config = dict(
    n_layer=15,
    d_model=160,
    n_head=5,
    n_kv_head=5,
    head_dim=32,
    d_mlp=448,
    vocab_size=8192,
    activation='swiglu',
    norm='rmsnorm',
    norm_place='pre',
    norm_eps=1e-06,
    positions='rope',
    rope_base=3200.0,
    rope_fraction=1.0,
    qk_norm=False,
    attn_scale=0.177,
    bias='none',
    tie_embeddings=False,
    parallel_block=False,
    init='normal',
    init_std_qkv=0.0326,
    init_std_o=0.0,
    init_std_up=0.0326,
    init_std_down=0.0,
    optimizer='adamw',
    lr=0.00178,
    lr_mult_up=0.675,
    beta1=0.9,
    beta2=0.99,
    lr_head=0.00343,
    warmup_steps=235,
    schedule='wsd',
    decay_fraction=1.0,
    decay_shape='linear',
    final_lr_fraction=0.0,
    batch_tokens=[16384, 32768, 65536],
    seq_len=1024,
    doc_mask=True,
    train_tokens=168300000,
    steps=4832,
    dataset='wikipedia_en',
)
Each number is 200 + 30 x the weight over the matrix's rms, rounded and kept within 0 to 999. Layers, rows and columns count from 0.

# gate: layer 3 MLP gate, 448x160, rms 0.0483, rows 273-287, columns 0-159
# up: layer 3 MLP up, 448x160, rms 0.047, rows 273-286, columns 0-159
# down: layer 3 MLP down (transposed), 448x160, rms 0.0656, rows 273-286, columns 0-159
gate273,231,176,176,214,218,179,211,159,166,212,205,188,189,200,201,202,186,238,184,199,156,211,213,255,193,154,181,163,168,210,190,135,193,196,251,224,209,215,239,216,201,182,210,214,195,228,222,166,172,198,181,258,219,206,160,206,188,188,190,177,217,196,171,194,188,177,224,180,144,209,193,201,181,227,236,226,223,164,216,188,183,188,168,215,241,208,186,227,184,172,161,250,173,204,214,176,204,166,195,218,233,207,168,188,250,217,219,254,191,175,229,200,191,184,163,195,225,191,186,203,241,190,148,194,156,178,219,200,177,208,226,226,175,207,205,184,236,188,188,210,223,177,147,194,211,232,252,166,207,270,180,171,207,215,144,169,171,208,235,210
up273,206,199,217,188,221,177,205,208,234,187,168,204,190,240,144,230,237,240,221,200,224,227,198,268,215,199,218,178,272,172,210,202,160,194,203,210,227,245,199,233,202,226,172,245,197,195,204,201,213,184,195,234,191,204,206,260,212,182,234,177,218,238,183,250,184,226,256,191,145,154,214,214,203,196,206,212,156,175,204,194,189,213,216,191,170,169,167,228,199,213,164,242,193,261,268,208,198,211,179,207,234,212,163,142,253,252,202,215,191,197,187,182,175,177,173,186,197,128,238,196,242,222,199,194,166,187,204,173,215,223,251,215,180,185,195,223,239,207,185,198,226,221,205,190,217,206,232,206,202,182,170,195,157,233,198,222,235,262,211,198
down273,188,206,210,160,196,223,207,226,231,238,214,181,197,201,199,210,178,150,214,195,175,150,201,176,230,204,236,224,216,221,219,290,209,214,212,170,233,198,228,203,168,220,197,179,196,240,174,203,177,214,188,220,197,194,173,210,208,186,243,194,217,232,187,185,204,178,196,162,218,192,235,221,235,228,211,160,197,232,134,244,147,198,211,237,170,159,162,181,183,219,201,173,205,171,261,211,232,206,175,226,206,207,197,186,171,159,216,199,198,234,195,203,184,230,181,210,191,146,225,180,163,232,235,203,184,236,206,205,190,210,153,185,212,129,158,182,190,188,189,187,218,241,167,179,219,222,181,164,223,205,122,244,212,170,186,195,230,175,202,192
gate274,179,191,189,265,183,191,147,255,209,166,181,182,186,219,214,173,223,225,180,190,208,170,221,232,183,234,189,191,210,136,152,228,141,223,191,167,193,234,178,191,279,187,232,201,161,219,218,172,209,173,172,180,193,171,206,198,235,208,234,238,199,194,205,204,197,133,117,198,203,195,206,218,175,199,157,215,221,198,188,219,186,223,202,161,178,163,152,213,229,224,196,162,187,186,224,241,178,193,209,183,248,189,173,215,177,185,120,180,174,193,193,191,223,164,185,197,210,190,245,217,160,213,174,228,174,235,191,202,182,169,210,202,223,178,201,145,163,191,210,247,190,178,159,169,160,147,188,202,195,164,187,206,162,188,217,214,197,173,186,219
up274,232,223,254,241,205,182,175,169,203,183,222,178,190,207,192,222,213,151,177,252,199,225,160,193,246,212,196,117,173,165,172,194,241,252,197,180,205,190,218,187,177,205,210,186,194,191,172,173,204,166,198,199,204,197,186,156,208,195,166,165,218,199,167,197,155,207,176,202,222,229,211,242,205,208,225,242,202,260,155,270,182,201,264,226,244,201,214,194,232,209,222,210,193,181,280,149,203,172,207,231,209,203,156,192,210,175,219,145,201,153,232,249,206,191,207,173,201,243,197,181,161,231,245,197,164,173,204,225,216,187,179,204,191,206,206,245,189,172,234,203,207,195,207,211,174,186,170,209,247,198,196,187,206,189,167,194,242,164,169,191
down274,221,164,220,125,188,174,221,171,220,185,221,195,115,237,210,197,202,182,174,168,176,207,192,189,227,198,221,131,195,251,193,209,154,212,171,220,234,200,174,195,163,250,161,211,257,198,198,179,233,210,193,201,237,204,196,127,221,160,229,183,169,244,138,195,232,250,174,201,210,265,204,152,203,198,214,225,170,213,167,203,183,149,235,192,199,213,207,225,207,185,209,232,190,184,233,168,205,159,172,184,164,193,199,179,245,195,236,175,217,179,217,249,215,196,202,217,208,144,171,204,183,213,247,164,190,215,175,164,203,168,165,212,231,245,194,184,226,199,208,197,210,200,181,198,218,233,239,237,217,176,156,187,179,240,173,172,219,234,170,185
gate275,251,167,166,217,262,218,164,223,184,202,232,203,231,164,192,173,204,197,219,116,170,192,237,214,164,186,211,253,140,199,182,154,265,198,200,225,173,195,166,173,204,170,208,181,186,182,205,196,205,219,181,287,211,196,193,268,188,195,220,227,234,207,203,196,191,221,175,165,238,165,169,166,172,202,157,272,188,225,194,184,198,208,191,303,258,218,247,187,198,163,214,248,243,181,234,144,199,187,142,219,254,200,245,231,198,223,208,163,218,200,160,233,207,139,165,274,169,221,159,222,206,159,147,267,165,250,190,217,105,200,164,223,144,168,236,153,199,202,203,207,186,226,172,220,272,158,155,172,193,243,195,205,224,223,217,197,203,229,235,197
up275,238,130,288,137,209,273,212,254,233,174,199,174,191,215,203,216,234,251,219,204,196,170,182,179,214,122,162,225,245,192,221,277,259,155,224,203,184,199,185,179,156,213,231,255,232,171,179,199,153,193,198,177,257,223,214,232,259,185,123,217,162,224,195,173,177,130,186,273,172,219,219,134,189,200,248,203,202,208,169,230,174,179,200,158,178,201,227,241,118,207,230,169,258,218,233,210,189,206,214,211,228,129,187,223,200,180,178,179,226,218,211,208,199,243,253,264,250,161,192,135,188,200,171,184,157,205,231,180,294,196,188,188,166,152,190,189,220,230,175,240,252,239,192,244,265,183,224,207,149,237,250,239,177,207,201,207,180,185,232,202
down275,303,163,253,137,231,212,159,262,227,188,202,204,195,171,236,236,170,198,200,233,210,190,165,225,189,208,172,231,195,237,214,243,202,151,244,204,243,173,199,180,200,186,231,173,165,160,186,188,151,234,156,218,238,257,206,211,182,163,156,216,144,236,218,229,220,211,139,298,134,137,198,147,239,191,216,188,178,170,203,230,164,184,187,261,176,210,224,235,138,220,188,146,224,246,275,254,231,208,262,242,213,190,234,199,158,273,249,222,226,217,166,239,208,216,251,248,164,200,185,200,185,172,169,211,170,226,235,170,211,205,169,221,157,208,200,174,196,128,139,128,230,229,238,213,295,191,164,230,193,215,200,178,169,231,220,197,195,213,202,205
gate276,235,169,180,256,213,227,174,247,218,202,157,185,225,213,208,183,189,174,182,240,239,186,204,229,217,238,210,195,214,256,226,200,233,154,179,212,176,204,219,223,252,118,210,144,143,190,147,197,210,167,212,203,236,241,173,257,175,170,185,210,169,201,167,199,207,197,233,212,159,198,213,153,200,186,192,227,223,166,213,213,220,220,200,154,181,193,261,213,221,231,243,223,168,205,179,133,247,197,224,203,224,214,208,260,224,252,195,170,168,124,216,190,217,170,180,151,261,221,158,155,224,209,176,217,191,167,202,186,206,235,217,234,167,196,210,152,220,253,190,166,243,257,233,162,202,169,230,259,189,232,276,186,199,271,229,178,208,255,208,201
up276,216,241,134,236,238,226,168,226,246,190,154,166,185,202,185,182,221,160,177,222,251,184,208,217,253,244,186,234,213,244,241,188,179,196,156,155,202,193,217,185,210,198,214,132,157,213,185,193,217,167,222,167,185,258,215,243,182,198,167,217,167,183,162,232,214,233,225,254,143,217,192,178,255,147,206,156,239,197,156,209,221,193,222,187,155,203,239,221,234,226,232,214,155,233,208,138,196,201,201,174,222,234,221,230,260,200,200,211,165,151,207,222,201,211,189,155,266,218,220,183,194,188,164,237,212,179,206,177,204,212,197,247,237,208,195,159,273,219,198,174,193,258,194,150,209,186,222,241,150,193,192,187,188,303,244,175,209,244,183,217
down276,242,207,157,224,206,205,208,213,171,190,164,164,129,160,221,183,212,162,239,187,181,213,187,193,215,201,209,221,194,214,211,167,206,200,216,205,156,176,175,165,172,200,202,207,146,317,218,180,219,249,241,172,127,209,201,217,168,195,213,225,200,194,182,267,257,189,240,196,207,203,182,223,204,163,226,95,240,235,191,163,210,161,199,224,208,204,171,188,175,184,210,216,196,208,231,194,181,163,197,206,159,211,185,182,212,137,204,213,155,234,201,229,218,138,196,174,216,216,236,213,176,230,168,195,206,172,198,206,174,218,205,169,215,212,214,220,225,159,230,198,169,188,205,176,178,222,196,238,175,160,105,255,154,221,178,134,194,237,197,182
gate277,195,219,202,226,227,248,262,144,194,143,183,200,172,159,145,204,222,192,193,195,239,224,189,184,169,167,198,153,230,237,205,214,201,181,210,204,154,226,198,158,202,183,223,167,218,152,180,236,148,225,173,256,198,201,160,192,186,248,230,215,223,208,200,170,186,144,188,156,218,161,172,185,132,196,209,317,241,205,256,242,214,237,169,197,200,224,240,188,143,206,203,227,217,210,204,183,212,204,224,193,221,197,206,196,185,215,263,201,171,197,251,148,146,212,239,187,211,219,227,207,215,208,211,226,167,206,175,213,175,219,215,180,178,189,258,244,173,247,179,180,205,181,230,210,202,219,232,206,201,223,281,206,193,163,157,154,221,322,212,210
up277,137,178,191,211,236,202,216,274,219,245,199,178,228,244,169,232,219,211,177,153,188,166,179,176,151,155,198,214,238,198,168,175,166,238,248,234,200,163,241,171,257,180,183,219,190,215,201,207,222,225,245,188,226,166,204,193,217,203,186,179,153,187,220,201,231,178,212,169,176,217,209,248,205,247,215,243,144,253,176,222,173,214,225,143,200,204,168,176,208,187,201,179,185,175,151,179,170,287,199,208,212,189,223,253,171,241,261,215,195,186,181,192,209,202,214,241,218,223,130,196,206,187,222,206,237,231,197,229,201,129,193,109,180,185,186,224,240,201,232,167,200,189,169,212,248,186,123,228,202,162,209,208,182,169,230,210,209,149,182,201
down277,191,191,206,262,219,253,223,149,119,238,187,172,192,198,188,224,184,168,211,185,201,209,214,222,144,138,192,192,234,205,209,186,263,210,245,189,142,196,213,175,249,161,151,212,227,198,222,190,180,217,184,200,265,165,189,205,166,188,153,153,152,186,208,218,181,192,201,187,226,214,201,202,175,235,202,236,184,226,237,235,193,181,211,145,196,250,167,155,231,156,279,229,167,198,124,207,231,233,177,218,210,194,200,243,200,231,232,226,166,204,226,173,186,174,209,213,237,182,167,195,205,196,214,235,230,211,134,200,227,214,232,126,212,154,186,185,218,187,217,109,226,192,191,206,192,161,121,243,209,158,205,199,178,185,228,142,296,233,166,178
gate278,254,218,202,162,172,248,186,109,141,213,167,222,264,216,172,215,150,232,220,199,233,235,190,265,227,189,194,141,227,118,166,199,210,222,189,233,174,172,271,234,236,188,207,220,150,184,160,183,224,218,224,210,237,205,219,140,201,228,258,223,221,207,236,183,253,175,183,229,234,168,207,177,161,205,242,243,227,204,227,147,192,262,161,264,213,225,181,186,229,198,166,213,262,229,236,246,214,165,199,157,199,185,275,175,158,223,202,160,220,202,206,206,161,241,187,153,188,178,205,236,208,164,191,230,187,222,224,202,134,184,246,186,114,138,200,165,168,213,183,196,253,222,226,220,169,235,159,227,148,188,215,150,239,213,169,218,209,243,176,218
up278,186,199,236,231,226,227,250,98,201,122,186,229,198,264,230,260,223,170,178,141,167,171,191,190,143,200,212,229,215,164,214,161,164,166,229,208,211,226,215,166,150,203,209,211,185,209,199,198,175,206,165,243,198,199,188,152,200,202,214,207,266,232,193,186,191,226,269,200,227,193,117,161,172,194,205,244,175,132,248,170,232,195,197,170,199,209,260,251,168,205,205,229,157,229,171,224,264,215,194,236,190,179,193,212,206,184,217,254,241,210,203,130,249,186,195,159,223,179,198,191,188,202,196,184,224,166,188,244,191,198,157,192,226,189,213,216,259,184,195,188,185,176,188,184,216,153,246,178,173,295,223,201,168,244,223,154,194,214,185,196
down278,130,178,219,284,271,196,229,237,217,183,195,226,168,256,252,218,217,196,146,179,224,108,224,187,184,203,234,157,177,192,214,211,212,164,194,158,255,222,177,200,166,120,232,148,189,197,195,226,187,175,160,226,146,207,183,242,181,191,173,190,223,228,205,165,195,216,239,177,243,217,202,161,165,203,199,196,165,200,187,203,223,201,246,215,169,176,248,205,198,217,196,144,211,173,207,192,242,217,213,244,164,208,162,260,187,170,180,226,204,216,227,178,304,209,223,225,226,129,216,225,169,238,187,187,208,213,197,212,213,199,144,224,184,252,225,242,214,217,185,224,202,182,203,212,240,168,277,185,243,263,256,150,212,214,184,183,213,141,205,187
gate279,134,206,212,228,233,201,159,187,218,172,176,179,213,186,234,192,214,199,152,171,268,215,215,199,225,277,133,188,160,268,172,172,172,178,136,153,192,132,202,214,256,237,231,214,159,220,243,198,205,145,204,138,246,189,223,247,198,169,175,184,196,212,223,219,170,180,142,220,190,237,174,186,196,200,212,201,188,250,201,206,172,165,173,239,243,216,203,182,262,213,201,139,177,219,180,187,193,207,161,262,209,229,137,215,189,208,172,193,213,194,202,230,247,175,259,180,162,214,138,226,168,197,197,172,179,230,152,233,195,207,207,224,195,176,197,251,190,156,220,156,202,196,206,222,195,156,238,214,229,168,167,181,242,148,241,230,259,258,233,189
up279,184,226,258,172,208,182,220,175,171,202,164,203,214,163,184,178,184,113,196,217,217,192,234,179,225,244,227,223,160,226,203,198,229,186,224,249,204,249,164,241,201,168,240,158,273,208,194,223,195,194,201,195,233,192,140,208,147,232,204,182,205,218,166,176,240,233,212,165,197,155,159,198,218,197,177,200,199,223,183,256,233,214,176,203,249,232,240,260,166,208,209,200,211,212,210,218,159,170,171,211,181,234,200,200,159,181,189,216,182,209,246,175,271,167,186,154,178,172,272,173,237,213,196,253,230,198,204,221,246,224,140,186,203,210,220,224,201,215,287,169,255,215,182,230,151,187,191,209,190,214,234,183,187,144,205,158,203,209,219,178
down279,256,224,158,188,175,141,219,247,203,220,215,227,228,162,201,212,193,187,244,159,243,215,176,197,258,198,238,184,174,214,239,196,208,194,184,219,250,189,194,177,220,192,181,208,169,246,202,174,206,223,244,158,199,212,212,206,189,225,218,186,166,194,228,283,213,219,179,249,224,194,154,160,215,190,158,131,198,171,197,211,229,142,191,192,206,232,239,197,178,210,193,170,152,227,181,130,262,257,234,200,179,174,223,303,204,191,209,140,165,224,243,167,234,275,222,191,196,198,212,234,199,188,184,183,215,159,181,204,223,207,236,233,253,192,210,170,231,228,147,131,170,213,201,230,215,177,233,242,165,214,213,158,220,209,154,202,224,250,172,164
gate280,233,211,249,211,184,197,179,199,204,186,184,174,222,217,247,207,239,136,189,180,197,252,227,173,221,208,171,250,190,166,178,184,143,219,159,217,198,206,162,205,187,249,247,206,213,218,243,208,207,167,208,155,222,215,239,177,213,206,201,151,210,264,189,205,189,152,204,169,153,221,172,181,220,178,181,177,151,221,248,227,174,218,220,187,198,132,158,193,184,219,245,199,196,229,151,207,182,198,240,259,219,168,192,213,197,189,180,220,191,223,174,195,196,196,222,227,208,197,233,240,184,213,244,146,199,250,193,187,240,276,234,237,222,219,156,237,264,174,260,220,213,139,197,206,221,231,307,127,181,139,181,137,213,184,190,164,226,195,203,224
up280,199,254,191,176,191,199,160,252,155,201,243,214,199,182,256,177,258,205,179,237,211,230,210,214,225,281,235,188,160,241,242,172,145,181,157,147,218,237,217,146,229,238,180,244,205,229,227,169,241,193,125,210,165,184,254,223,210,172,208,264,214,199,174,185,232,253,146,206,164,173,151,226,216,136,211,175,224,224,194,210,187,126,245,254,211,191,199,211,236,208,220,173,121,236,210,206,178,232,175,240,199,230,244,191,145,135,194,243,244,184,220,215,187,168,238,192,174,163,161,172,213,198,257,214,205,161,117,189,221,224,231,191,214,191,188,151,238,201,218,242,179,240,257,197,201,232,207,163,186,200,173,299,177,182,200,217,183,206,202,194
down280,220,202,196,252,182,219,241,189,205,188,151,229,177,178,163,232,223,234,246,193,217,162,195,183,128,186,199,156,238,242,253,245,216,220,201,190,226,193,223,185,171,191,175,202,184,85,166,235,191,222,187,214,233,143,172,275,210,255,186,164,176,212,243,192,118,191,210,202,214,203,276,196,215,226,220,182,186,187,188,186,192,227,155,194,219,257,215,252,227,210,211,235,223,189,221,198,180,260,258,205,195,241,175,214,211,244,208,201,208,245,176,137,224,203,201,249,191,162,253,218,199,141,169,276,193,184,222,238,169,64,171,177,167,169,176,190,137,197,179,207,217,186,211,235,238,170,139,181,233,152,183,132,241,228,194,231,242,208,169,215
gate281,238,198,177,208,290,230,193,201,173,201,203,162,157,181,253,181,176,186,233,182,228,203,184,237,161,181,163,210,247,222,203,151,219,193,212,243,201,240,172,180,262,210,226,202,194,209,185,207,202,220,194,234,236,181,192,243,168,194,165,251,222,215,182,197,193,215,218,230,166,183,196,217,224,187,257,207,226,135,201,205,259,182,210,209,191,186,201,188,241,158,216,239,204,289,214,194,229,129,175,212,225,215,182,213,231,217,265,188,273,142,184,241,188,193,181,248,237,196,187,146,170,218,165,226,117,207,269,233,168,201,221,213,214,210,123,209,204,250,218,151,238,256,210,189,211,158,260,180,228,210,198,215,234,246,156,142,181,175,208,200
up281,192,237,177,168,162,176,227,201,194,161,207,250,147,202,199,237,228,271,196,229,185,167,235,156,192,257,199,193,161,246,210,160,234,235,148,193,230,237,244,234,186,168,231,247,222,209,284,158,165,180,189,202,194,295,182,214,174,229,199,202,160,219,232,210,188,222,162,200,219,214,185,235,152,146,223,170,142,211,233,185,237,236,202,191,210,159,203,204,147,235,172,151,242,182,188,222,188,205,251,195,163,181,155,175,223,167,143,154,174,182,190,176,198,191,191,179,191,199,178,245,185,137,188,231,156,169,177,291,186,208,163,146,181,235,280,184,168,182,253,202,190,198,207,200,226,174,127,258,185,210,243,197,218,193,253,231,236,195,141,201
down281,211,201,187,158,219,180,167,185,178,233,258,197,223,212,204,192,159,260,208,181,203,222,235,219,156,186,131,160,196,176,196,153,220,188,143,198,193,209,206,164,184,170,169,142,200,146,153,177,246,205,225,239,235,181,205,177,246,146,129,204,193,205,209,212,199,216,173,169,111,221,197,165,177,156,211,204,198,175,168,167,160,209,214,176,175,256,189,202,228,197,199,191,162,159,234,175,242,161,165,196,202,173,186,239,193,221,165,204,218,126,237,232,245,164,184,288,206,191,190,179,240,272,207,267,208,225,200,191,277,157,224,200,126,214,149,188,238,190,201,170,185,195,233,238,166,161,244,179,229,131,219,177,225,199,174,186,205,194,229,217
gate282,244,151,185,224,156,223,179,232,159,177,210,176,212,198,171,186,186,187,162,222,218,144,161,166,192,166,192,207,222,167,150,146,191,184,181,156,197,188,169,160,181,170,292,140,184,209,260,169,195,131,203,198,218,141,252,165,220,255,221,219,185,208,203,205,174,194,242,172,209,170,167,215,183,197,168,230,188,252,244,183,254,204,251,231,236,157,205,242,196,179,224,138,195,190,208,180,192,199,228,175,238,206,126,207,149,211,167,175,270,221,193,220,224,146,202,247,191,229,245,264,185,252,226,211,151,190,229,194,179,244,177,218,212,213,217,203,242,152,236,235,205,182,214,216,180,199,214,203,199,197,214,235,169,198,207,173,249,177,175,208
up282,157,224,200,163,216,194,235,231,229,205,189,191,196,204,201,225,200,224,233,189,208,228,214,212,196,191,190,178,190,229,265,224,215,206,229,220,191,213,225,242,203,219,119,207,203,157,163,227,208,212,198,186,161,229,132,228,180,199,151,136,180,195,201,180,207,196,169,213,213,229,261,166,158,210,185,217,229,165,161,225,146,189,154,180,149,199,210,161,262,240,202,221,187,204,190,186,203,244,173,178,180,217,281,205,245,241,225,206,146,174,162,166,164,273,272,133,177,181,170,122,197,206,199,222,235,231,146,188,260,178,201,215,157,166,166,233,180,230,191,199,167,188,186,192,245,181,195,228,207,230,192,181,214,153,216,194,199,202,250,218
down282,179,238,238,148,190,243,172,206,184,195,222,162,260,213,205,228,166,142,177,251,234,173,225,179,184,153,173,203,180,192,241,224,240,174,204,200,181,199,193,200,170,256,191,186,206,102,154,250,195,165,191,279,195,227,204,187,214,176,140,181,177,178,198,157,224,219,200,189,228,145,191,234,177,211,180,228,180,189,207,216,162,162,205,186,189,200,230,176,210,226,154,222,218,185,158,181,194,193,193,218,223,175,241,198,181,226,190,193,205,221,244,226,156,160,202,175,189,165,174,197,222,190,175,238,187,220,189,239,208,200,221,174,218,176,200,163,163,155,178,187,203,212,180,189,243,170,220,191,166,183,255,201,176,192,185,212,190,211,235,224
gate283,183,159,202,217,177,155,178,198,196,183,172,163,169,277,249,228,192,148,157,185,166,225,211,168,215,222,149,136,208,157,225,215,245,201,187,215,184,242,172,220,172,196,171,193,208,192,203,148,202,202,240,183,222,202,171,192,205,215,205,172,192,176,156,173,205,242,183,232,194,203,203,247,151,209,192,206,222,184,198,189,203,198,120,188,236,238,213,159,218,215,232,198,202,227,162,176,193,215,161,218,204,177,195,157,222,186,169,162,219,241,188,194,192,201,165,271,157,196,179,174,228,200,137,226,183,157,203,206,150,177,195,177,215,131,169,202,176,149,168,199,183,204,164,211,192,182,216,216,231,229,225,197,206,222,140,209,204,219,187,227
up283,190,238,168,197,168,256,222,193,191,208,231,195,205,190,269,164,221,187,187,179,202,169,201,254,161,221,200,188,189,203,201,173,177,162,203,160,213,201,276,235,197,178,259,164,163,206,112,226,179,176,169,251,234,216,231,260,150,215,213,173,224,181,226,284,246,213,247,166,193,181,201,265,214,190,212,190,202,213,237,168,247,229,204,214,236,172,213,178,220,188,194,204,199,204,209,210,247,163,191,226,233,245,216,222,233,180,233,189,230,213,235,172,201,212,155,197,205,222,188,182,214,175,182,193,188,169,156,205,218,215,198,215,191,228,196,187,240,201,212,207,202,184,219,182,150,154,129,239,223,224,204,226,204,222,204,177,171,171,216,231
down283,174,151,216,228,217,192,158,196,191,201,210,220,152,192,206,262,185,174,210,215,196,257,166,247,193,197,172,118,274,178,175,188,234,210,181,204,200,241,213,228,196,153,180,177,200,151,165,193,183,176,243,187,182,217,172,189,195,227,159,218,213,173,178,192,188,221,177,173,188,246,194,225,175,196,202,236,215,188,136,174,205,271,149,204,159,242,222,189,182,232,210,187,198,215,165,143,206,183,218,216,226,165,198,217,197,193,179,202,231,192,234,178,248,187,135,236,199,213,187,195,177,164,142,185,203,217,172,211,156,178,202,202,233,197,202,198,139,186,179,168,223,204,157,145,219,165,214,206,208,200,277,154,184,206,192,219,228,247,203,220
gate284,174,188,205,195,221,233,197,210,162,182,177,198,142,200,157,179,199,181,180,215,193,188,193,200,216,174,247,214,198,254,212,236,167,208,233,216,167,202,235,176,179,179,189,211,241,160,179,196,219,234,217,187,191,195,172,222,176,176,189,234,183,171,203,204,197,227,211,199,176,241,227,156,167,216,244,222,216,194,183,175,233,212,170,203,115,186,216,252,179,186,195,196,209,179,230,187,176,177,197,176,196,221,217,178,168,223,203,205,220,192,218,146,191,150,232,176,215,190,218,195,154,237,218,228,179,150,227,163,197,267,197,185,183,200,167,207,174,229,174,202,240,164,211,198,218,217,195,178,226,130,211,208,143,206,197,186,220,166,166,192
up284,139,148,215,196,188,201,263,237,210,189,142,242,194,188,178,179,194,236,202,221,237,204,274,209,245,209,201,167,217,187,193,169,203,188,245,191,227,198,255,217,252,239,215,161,187,188,196,231,153,220,214,188,217,190,159,182,184,209,160,182,189,239,176,195,179,202,209,232,213,127,156,209,176,188,204,191,194,197,216,216,211,205,219,138,161,206,177,192,205,206,177,196,241,182,212,199,169,197,183,239,209,216,179,232,206,203,220,204,131,166,216,182,213,241,192,159,218,217,206,181,209,192,168,173,196,237,223,198,234,175,160,197,176,218,216,173,204,216,180,217,221,150,195,210,135,220,191,206,188,159,216,152,215,218,223,207,221,225,215,203
down284,184,196,235,210,216,241,184,206,133,185,159,194,175,220,156,200,244,215,199,178,203,171,220,203,165,200,200,217,208,195,211,182,199,181,213,185,172,219,209,226,180,195,185,166,268,115,155,150,165,219,217,184,206,199,178,191,189,167,143,156,189,170,219,169,173,217,191,173,202,216,213,164,155,235,208,240,207,168,237,193,178,208,191,185,174,215,204,191,143,117,135,211,194,169,238,199,193,188,241,208,183,197,252,181,190,219,176,186,177,231,193,173,247,191,206,197,226,178,209,188,208,174,242,236,197,185,199,174,161,209,175,138,171,176,192,191,193,247,182,187,197,176,176,179,243,170,221,214,183,194,184,222,177,244,216,187,188,163,196,188
gate285,251,183,212,222,168,203,208,190,230,161,225,178,222,199,193,181,203,236,230,261,171,179,184,215,170,189,178,158,191,209,239,183,257,231,213,135,244,180,166,187,265,184,184,254,206,145,170,141,185,217,144,200,207,232,134,180,237,179,150,204,205,204,242,196,197,202,162,200,220,211,188,216,147,166,162,251,175,159,227,192,240,192,176,200,169,214,188,203,212,211,226,280,174,219,218,202,265,227,199,163,183,178,240,204,170,266,227,154,220,147,183,178,198,193,154,182,173,223,214,203,191,172,223,209,199,205,176,196,179,178,195,113,195,182,203,200,150,226,140,185,151,161,231,209,157,195,168,175,229,202,231,250,181,192,182,215,214,188,181,148
up285,232,201,184,219,186,183,154,241,190,153,272,121,168,185,260,194,232,205,195,212,197,185,189,202,228,222,181,146,182,142,196,221,180,207,187,194,252,206,161,195,224,218,215,243,174,174,192,170,193,205,203,186,175,204,189,158,202,185,235,249,165,225,178,194,204,215,127,207,200,191,143,163,193,200,114,186,180,202,170,201,231,173,188,272,119,206,220,247,152,167,221,242,143,207,271,259,179,167,180,213,183,205,230,201,191,184,158,197,265,216,171,242,235,177,198,181,190,189,287,194,245,200,184,179,214,161,201,211,211,150,225,205,207,193,189,208,213,226,161,234,191,136,221,192,194,171,191,193,188,161,221,232,183,189,227,274,191,218,151,229
down285,143,248,203,139,198,159,179,204,211,209,188,203,268,226,236,188,120,222,177,183,186,202,210,168,285,215,245,242,174,159,205,166,140,213,231,178,222,222,180,203,202,172,209,173,222,210,252,193,199,187,204,219,190,176,233,184,207,164,178,187,262,199,156,162,243,252,219,213,188,265,201,190,275,142,163,176,175,230,147,170,222,182,175,192,162,163,203,203,174,183,221,124,221,196,173,245,176,202,226,186,179,205,205,214,204,137,184,231,142,178,182,240,195,183,173,236,260,159,166,178,184,196,181,244,215,185,204,181,172,187,177,231,269,218,221,150,221,168,197,242,167,220,206,187,190,205,202,186,214,179,142,181,202,220,215,245,216,149,207,220
gate286,195,214,220,219,209,211,207,232,229,192,173,221,169,193,199,170,213,198,225,178,212,158,216,221,176,216,167,177,176,194,165,146,174,199,241,183,210,173,213,187,223,200,194,259,196,196,184,168,222,251,145,201,247,199,186,239,138,177,160,178,150,253,173,246,255,211,179,202,199,193,242,203,172,178,178,204,174,173,234,219,229,198,195,185,213,149,233,194,233,173,191,255,183,198,202,230,221,136,201,234,116,214,204,207,225,175,165,247,157,180,198,225,217,207,156,207,154,186,228,213,203,206,201,174,184,262,193,156,162,214,181,206,210,217,183,151,175,188,212,154,221,199,219,231,180,205,186,230,189,258,212,199,237,242,194,241,217,257,225,207
up286,244,232,199,201,188,241,225,173,233,199,204,156,173,252,222,272,203,220,211,189,179,205,192,186,179,197,238,182,242,253,208,265,244,226,250,244,187,234,189,209,209,163,189,232,182,240,167,217,182,183,213,164,179,230,160,160,242,188,222,190,220,206,140,157,230,195,172,249,220,219,167,192,177,164,193,223,238,235,169,199,154,192,198,192,212,245,174,184,200,136,198,183,162,220,217,215,148,227,195,163,226,151,169,203,202,216,172,203,247,224,194,187,202,182,223,181,198,201,248,146,172,202,178,230,232,232,201,172,245,179,219,136,219,169,203,212,174,195,184,193,269,196,213,214,216,194,253,210,215,186,224,202,161,206,211,159,184,178,204,174
down286,181,170,131,226,248,166,180,210,185,220,225,202,248,201,188,203,171,217,187,184,206,170,174,221,178,198,209,169,169,153,147,205,225,250,178,197,210,207,271,231,197,184,219,190,210,129,186,225,203,226,197,237,172,141,198,196,219,213,228,210,207,171,220,226,170,137,206,190,152,164,206,177,206,225,201,221,197,203,201,147,196,199,193,209,186,191,195,186,227,177,177,179,242,192,209,185,169,193,202,232,275,145,222,204,186,235,171,168,209,227,221,211,206,217,228,210,241,116,143,177,216,178,217,190,152,166,198,200,180,164,145,202,195,206,219,151,204,236,165,236,207,240,178,145,218,174,229,199,226,177,227,179,223,201,231,223,190,147,224,202
gate287,193,222,196,213,220,127,197,179,197,232,178,175,230,239,166,174,221,221,167,175,244,175,279,201,159,151,211,198,199,240,231,145,126,219,181,166,190,220,243,203,274,189,272,232,177,252,202,201,180,138,169,106,226,255,219,228,204,230,184,209,133,168,233,210,188,205,213,182,181,158,191,187,227,176,201,206,185,259,229,249,216,169,255,222,227,189,216,182,195,155,200,196,224,226,153,222,168,156,208,189,174,244,204,200,201,185,219,199,184,205,246,219,210,181,228,208,178,214,199,287,157,221,236,147,171,192,238,204,214,168,235,220,128,218,211,255,205,160,243,168,224,234,251,219,173,205,256,223,145,202,165,232,221,203,178,190,223,209,250,228